Part of a small language model's weights: vocabulary 8192, RMSNorm before each block.
Each number is 128 + 32 x the weight over its row's rms, rounded and kept within 0 to 255. Layers, rows and columns count from 0. The size above them is the row's rms in percent of the matrix's.

# layer 4 MLP down, 768x3072, rms 0.214, rows 681-713, columns 480-575
size [ 98  99 101 100 100 102  98 100 101 102 100  99  97 100  98 100 101 101  99  99 101 101  98 102  98 100 100 102 101 100 100  99 102]
[[ 48  73  85 118 184  91  90 110 147  86 136 122 156 113 166 164 108 113 103 126  97 151 137 115 193  96  90 101 112  79 200  83 115 144 146  73 152  85 176 161 160 112  80 123 176 128 147 117 140 136  77  98 118 120 181 133 109  61 114 143 128 168 174 208  46 136 109 123 162 108 128 123 118 163 168  96 132 130  75 136 117 116 136 119  89 152 185 136 113  91 147 103  53 107 117 108]
 [164 134  98 189  54 154  86 154 140 125 127 157 141 164 145 118  96 114 150 162 146 137 153 180 127 112 136 185  83  97 135  82 197 172 165 130 100  79  92 155 147 109 170 149 115 110 149 105 137 134 179  56 104 118 181 105 139 131 140 120 118 149  58 161 103 126 117 143 115 112 100 187 127 175 139 144 158 108 129 138 135 145 124  95 159  78 105 139 103 133 169 110  85 132 117 141]
 [159 136 124 101  89 115 142 111 142 195 133 120 163 103  94 116 165 157 124 124 167  50 109 100 127 152 143  89 124  67 146 133  79 170 133  83 112  87 149 110  83 104 146 172 102  70 197 150  73 136 125 166 130 122 126  87  91 141 145 173 149 122 168  88 156 143 162 167  80  94  82 116 197 172 104 123 123 128 105 111  51 120 138 118 155 174 140 126 139 230 183 123 163 167 179 162]
 [156 123 115 141 129 117 145 159 128 102 150 104 145 108 172  90  57 134 164 147 131 120 114 132 136 110 161 100 128 153 118 114  98 122 161 163 155 165 166 125 124 179 103 147 141  92  80 158 140  97 126  74  94 121 108 157  99  85 120  97 165 146 131 106 131  70  96 108 107  94 160 159 171 130 128 193 170  59 150 114 154 142 127 143 186  76 117 134 152 103 128 150 115 145 115  94]
 [119 127 124 191 137 144 130  62 134 114 128 116 118 116  83 149 125 107 130 152  83 149 134 125 159  93 124 148 150 161 173 128 139 155 167 155 171 137 185  99  78 136 113 149 138 141  75 110 126  88 141 191 136 138 120 130 133 107  87 140 180 139 106 146 138 140 165 112  98 151 129 177 123 144 164 110  88  31 110 109 133 186  82 165 149 159 117 104 152  64 140  75  88  96  72 200]
 [138  98 103 151 153  88 138  88 155 135 171 180  85 114 169 144 102 185  57  86  96  96 191 126 110 167 150 195  78 129  97 110 142 113 155 117 121 120  90 125 127 131  81 126  96 140 113 172 102  70 157 117 134 108 129  79 145 126 110 168 176  52 155 153 136 111 180 132  99 179 127 161 137 139 170 146 157 127 123  96  77 186 135 106  86  79 144 138 121 121 145 196 113 198  99 128]
 [172 104  67 124 138  90 110 132 166 153  97  95  60  83 117  47  64 116 159  79 118  80 115 148 105 129 111  67 112 107 124 166 138  89 108  58  65 156 101 131 126 178 113  81  94 116  68 115 138 147 133 157 181 151 141 147 134 151  78 175 133  98 127 120 122 149 115 133  83 175 129 111 140 142 132 130  75 123 146  85 133 149 121 121 157 134 162 126 112 131  96  89  88  74 176 178]
 [125 150  48 116 113 172 124  83 141 112 144  97 153 134  97 162 138 133 171 112  76 164  96 134 131 120  94 128 169 120 134  96 125 110  85  91 116  84 141 117 103 135 127 174 124 197  87 175 130 161 190 121 142 106 169 112  79 141 123 145 104 138 135 122 162 130 148 124 133 147 123 151 103 168  97  68  96 114 136 132  88 134 140  98  95 128 128 160 138 159 116 164 102  96 141 155]
 [166 172 112  44 131 149 152 168 122 134 180 135 156  86 134 181 135 177  94 157 117 199 146 115 118 196 132 126 105 169 172  67 151 143  81 109 141 121  74 119 139  42 109 177 194 166 137 130 117  73 135 177  57 136 146 118 109 124  31 143 127 137  95 157  84 131 104  85 136 119 120 112 150 190 177 101 106 129 165 137 115 152 148 171 120 130  90 168 129 124  49  94 166 123  97 104]
 [175 136  95 138 113 128 187 122 147 152 121 160 132 111  87 121 120  93 120  92 111 148 171 130  78 163 180 158 140 149  32  73 117 137 202 112 140 122 118  72 138 136 168 136 121 104  71 124 152 121  73  71 119 101 166 121  87 229 174 169 117 156 118 144 158  70 176 145 179 141 119 110 151 142  74 146 137 103  56 148  84 120 171  95 157 113 111 110 104 196  85 170 127 160 122 100]
 [149 111  73 135  94 105  78  86  70 129 143 140 151 109 176  60  63 148 151 206 136 127 128 105 109 166 100  65  84 117  48 125 167  75 139 117 144  84  50 110 113 145 162 197  90 133 117 106 186  97 132  77 119 116 124 104 106 115 112 105 165  54 163 112 176 198  97 151 170  96 131 164 128 112 140  71  61 148 118 175  85  82 148 167 160 106 118 156 121 124 141 150 142 160 156 124]
 [178  94 128 112 154 142 158 128 130  84  96 168 107 145  95  98 137 148  91 157 118 102 133 112 139  94 137  75 128 136 110  96  99  83 127 156 168  95 157 131 108  99 128  88 153 145 120 101 119  73 103 188 142 154 123 112 107  89 117 143  82 135 145 178 188 130 114 137 126 175  86 127 159 207 120 105  81 160  88 155 162 178 117 138 138 176 184 163 156 120 119 163  99  85 110  93]
 [100 109 131 149  61  98 178 100 116 146 127 113 124 190 149 137 178  75 116 177 129 122 161 160 143 112  63 154 139 144 127 160 159  96 131 183 152 119 143 103 128  85 158 163 130 105 172 100 166 171 102 145 153 153  82  90 174 104 151 113 127 122 114 145  97 135 142 125 153 122 118  94  75 142 134 131 126 136 124 134 144 126  94 129  98 129 104 177 120  92 131 162  90 186  90 138]
 [119 174 116 135 171 146 127  92 126  95 125 130 136 216 132 136 153 160 157 188 140 173 104  71 166 134 134  56  88  95 149 146 116 131 111 124 156 117 141 111 142  62 142 171 116 138 160  77  58 148 156 132  96 186 159 154 104 132 134 141 127  82 153 121 180 129 150 106 134 137 143 142 119 154 175  80 183 110 118 170 110  78 143 125  97  97 148 127 112 141 160 119 116 136 201 145]
 [158 139 161 142 158  64 129 201 122 130 173 112 124 131 138 138 174 112 128 153 138  96 134  77 157 121 122 116 110 221 107 165 147 160  88 115 105 179 121 118  62 193 115 102 104 108 127 113 168 138 162 138  92  78 129 136 113 112 173 136 150 125 165 139 147 105 196  98 158 105 142 125 151 129  87  99  88 170 141  80 133  67  99 125 167 101  72 114 206 139 166  99 109 140  73 140]
 [146 105  48  71 131 168 128 104 107 117  75 101 107 154 131 159 149  91 133 105  74 107 169 128 114 129 103 117  93  86 104 141  69 123 145 113 114 167 211  99  90 117 136 159  94 149 133 136 125 115  97 195 107 110 106  95 132 112 110 124  87 123 171 134 154  88 133 191 119  94  68  67 122  95  78 137 144  95 101 142 139 163 124 126 185  87 120 108 135 116 133 118 130 215 101 167]
 [ 83 159  38 124 146 111  94  58 146  89 169  97 160 135 166 167 120  63 141 117 189 142 132 141 179 118 109 143 157 117  64  99 116 168 124 141  93 101  72  92 134 125 150 122  64 129 158 138  85 157 172 109  85 143 139 118  67 108  73 123 132 119 120 130  75 125 146 111 161 119 156 147  97 123 118 104 190 125 168  95 155 128 113 166  82 135 104 108 124 127 163 163 155 130 159  97]
 [ 67 179 173 131  74 153 118 156 146 193 119  87  71 142 138 131 140 100 117 159 147  99 142 103 139  79 170 129 140 109 106 145 122 124  93 126 172 130 114 146  91 120 143 153 152 145 103 101 152 181 153 129 112 175  91 172 120 151 134 182 105 143  87 150 164 135 152 122  85 185 126  72 117 163 133  97 158 116 133 137 193  92 102 129 139 130  98 134 132 140 148 113 139 115 197 104]
 [ 69 170 233 153  57 126 185 170  92 180 147 138 190  90 117 156 101 150  99 118 164  81 122 120 125 118  62 136 131 132 149  75  99 146 115 113 192 156 140 107 166 129 140 109 127  67 187  71 151 100 153 125 167 104  79 105 162 128 144  98 162  97 145 112 109  91 120 120 124  84 139 166 142 103 119 139  58  75 121 100 142  83 155 135 144 162 128 142  85 156 123 119 150  36 105 115]
 [132 145  82 153 147 155 146 175  69 171 120 103 109  67 129 174 124 131 149 203 188 167  90 158 110 154 136 123 107 172 129 139 119 170 154  59  85 157 150 149 147  72 126 153 152  88 160 204 105 141 133 118 147 154 131  40 103  80 143 166  84 141 161 171 131  94 140 132 192  86  93 139 152  75 117 155  38 143 157 161 126 129 104 151 103 145  72 174 173 103  99 158 130  88  54 144]
 [ 78 127  65 139 137  99 142 176 194 138 194 148 146 145 177 121 135 126  91 147 122 100  79 146 155  88  80 108 181 126 160 157  74 142 139 133 160 132 170 196 127 136 142 148 118 165 139 155 165 163  84 159 111 140 101 116 164 131 132  85 121 146  94 112 114 111 159 170 159 115  57 146 106 139 126 144 129 150 186 145 131 188 115  89 123 156 135 131  86 155 174 167 136 174  81 125]
 [111 180 166 160 143 151 125 111 171 107 103 161 104 147 190  98 156 137 177 146 137 114 144  90 148 139  93 165 168 104 137 184 170 102 117 179 137 204 132 194 158 125 165  53 102 113 143 171 208 126 147 123 157 107 128 152  93 130 181 129 107 103 140 147 121 152 205  90  98 113  75 131 147  76 149  98 124  99 151 112 215 120 134 137  98 124 153  82  95 113 110 201 145 150 167 133]
 [ 56 146 109 151 139 151 168  82 130 146 119 152 161 130 120 140 142 100 114 160 141 156 152 139  79 175 119 104 177 153 166 164 110 191 155  96 146 167 117  67 145  80 116 105 177 136 135 112  90  90 104 108 130 154 148  99 149 133 118 148 143  86  84 103 127  82 122 111 152 136 130  59 164  98 123 108 103 117 115 162 174  84  90  98 124 153 168  65 176 163 131 114 119 126 110 134]
 [134 128 107  93 137 134 109 126  97 126 166 140 106  97 193 120 128 145 124 118  97 154 141 145 166 120 143  66 101  92 138 138 123 131 131  85  62 176 169 136 112 139 104 134 111 159 119 195 113  55 137 120 111 131 127 198 119  95 167 156 120 113 116 126 137  97  61 155 166 128 111 164  66  82 124 164 127  94 149  99 176 142  91  94 131 171 111 128  94  88  84 111  80 133  87 194]
 [133 121 125 138 132  90 147  22 148  88 138 172  94  99 157 131 108 132 140 127  96 164  75 173 120 137 144 132 135  36 119  92  84 172 109 157 162  89 167 136  91 156 108 114 139  86 119  72 101 152 131 162 181 156 144 133 171 179 104  89  99 127  73 131 119 149  98 103  50 140 189 141  95  95 145 157 191 123 102 147 123 100 117 134 130 142 154 113 132 168 164 179 108 104 122 112]
 [104 202 179  94 153  84 140 121 149 199 122  81 101  70 154 153 109  59 159 156  53 134 171 128 150 123 101  90 150 112 138 187 123  92 133 120 139 127 121 202 136 138 176 122  99 175 139 126 107 128 112 107  97 142 162 102 129  70 138 154 104 163 177 117  63  78 183 155  72 138 167 141 150  64 198 143 121 113 154  98 139 124  94 131 133 144 162 144 115 189  97 136 184 105 142 109]
 [ 99 127 132 104 153 131  93  98 126 135  60 130 178 118 100 164 135 160 164 175 147 147 112 124  73 111 136  81 162 102 172 144 124 149 121 132 129 123 116 117 153  85 104 120 175 116 135 137 135  75 166 163  97  83 119 113 132 125  64 142 194 133 119 101 155 159 163 124 169 104 123 113 142 119 133 151 145  86 146 142 152 125 138  65 163 148 156 183 157  71 124  86 112 116  72 144]
 [107 109 156 159 155 127 160 124  70 104 132 190 113 111 150 171 145 117 112 136  83 102 185 181 152  91 178  97 104 167 178 131 140  91 170 132 126  86  85  91 129 128 117 135 109 129 150 110 115  91 125 108 102 136 106 164 158 174 132 157 103 164 117 121 152 185 101  88 116 104  88 157  85  94 127 153 175 123 151  89 106 151 128 166 154 105 116 101 117 111  93 124 123 125  81 138]
 [177 127 122 120  90 159 148 115 125 110 137  62 112 141  82  98 123 141  51 108 141 163 105 192 140 165 120 119 124 153 131 167 134 163  86 128 168 151 124 130  77 122 104 120 244  89 140 158 163 113 105 104 196  70  77 169  94 123 154 142  71 126  77 140  85 112 137 150 139 148 119 125 187 160  94 168 117 126 106 139 130 122 185 108 144 134  29 130  89 145 147 157 129 114 106 103]
 [157 158 164 162 171 106 128 116  85 154 211  64 144 127 123 117 119 109 122  75 141 157  73 148 124 118 188 124 158 173 119 124 115 110  90 112  81 134  68 113 120 131 170 152 122 161 154 159 101  81 160  89  50  81  91 117 127 107 144 127  96 105 170 121 165 107 131 179 122 117  54 159  93 158 117  97 176  97 109 119  92 148 178  94  98  79 111 100 137 185 176 197  86 172 111 122]
 [ 96 122 168 110 140 128  90 141 182 167 100 134 124 151  97 138 112 133 179 122  33 175 149 120 130 143 156 136 142 163 127 171 132 148 153 145 237 158 173 140 162 133 137 153 136 163 135 130 146 110 172 141 131 180 131 155 172 165  77 106  99 153 158 157 183 152 112  77  83 136 197 196 122 148 134  47 111 120 147 136 165 123 125 193 128 141 158  87  99 175  95 155 207 100 139 152]
 [ 69  89 129 120 113 123  56 130 168 108 144  99 102 161 133 148 137 194 144 177 150 199 165 137 183 145  86 167 170 178  99 160 155 133 129 127 172 157  56 174 150 130  93 118 114 113 116 106  96 161  98 115  98 114 140  82 171 186 120 119  84 112 137  74 107 106  95 183 145 121  86 130  96  67 161  64 179 132 210 146 104 145 139 118 140 116 147 118  82 145 100 113 107 113 154 146]
 [112  92 131 160 146 150 138 122 145 107 136 167  97 154 160  95 135 103 107 163 181 106 140 107 158 167 137 215 154 102 110 138 114  89 145 199 163 140 116  95  78 135 124 126 141 141 119  92  71  98 126 126 121 146 114 122 116  95 144 133 113 162  87 140 193 129  98 168 147 155 107  79 170 160 107 118 123 172 106  80  76 144 175  78 162 159 125 122 115 133 141 116 132 126 102  68]]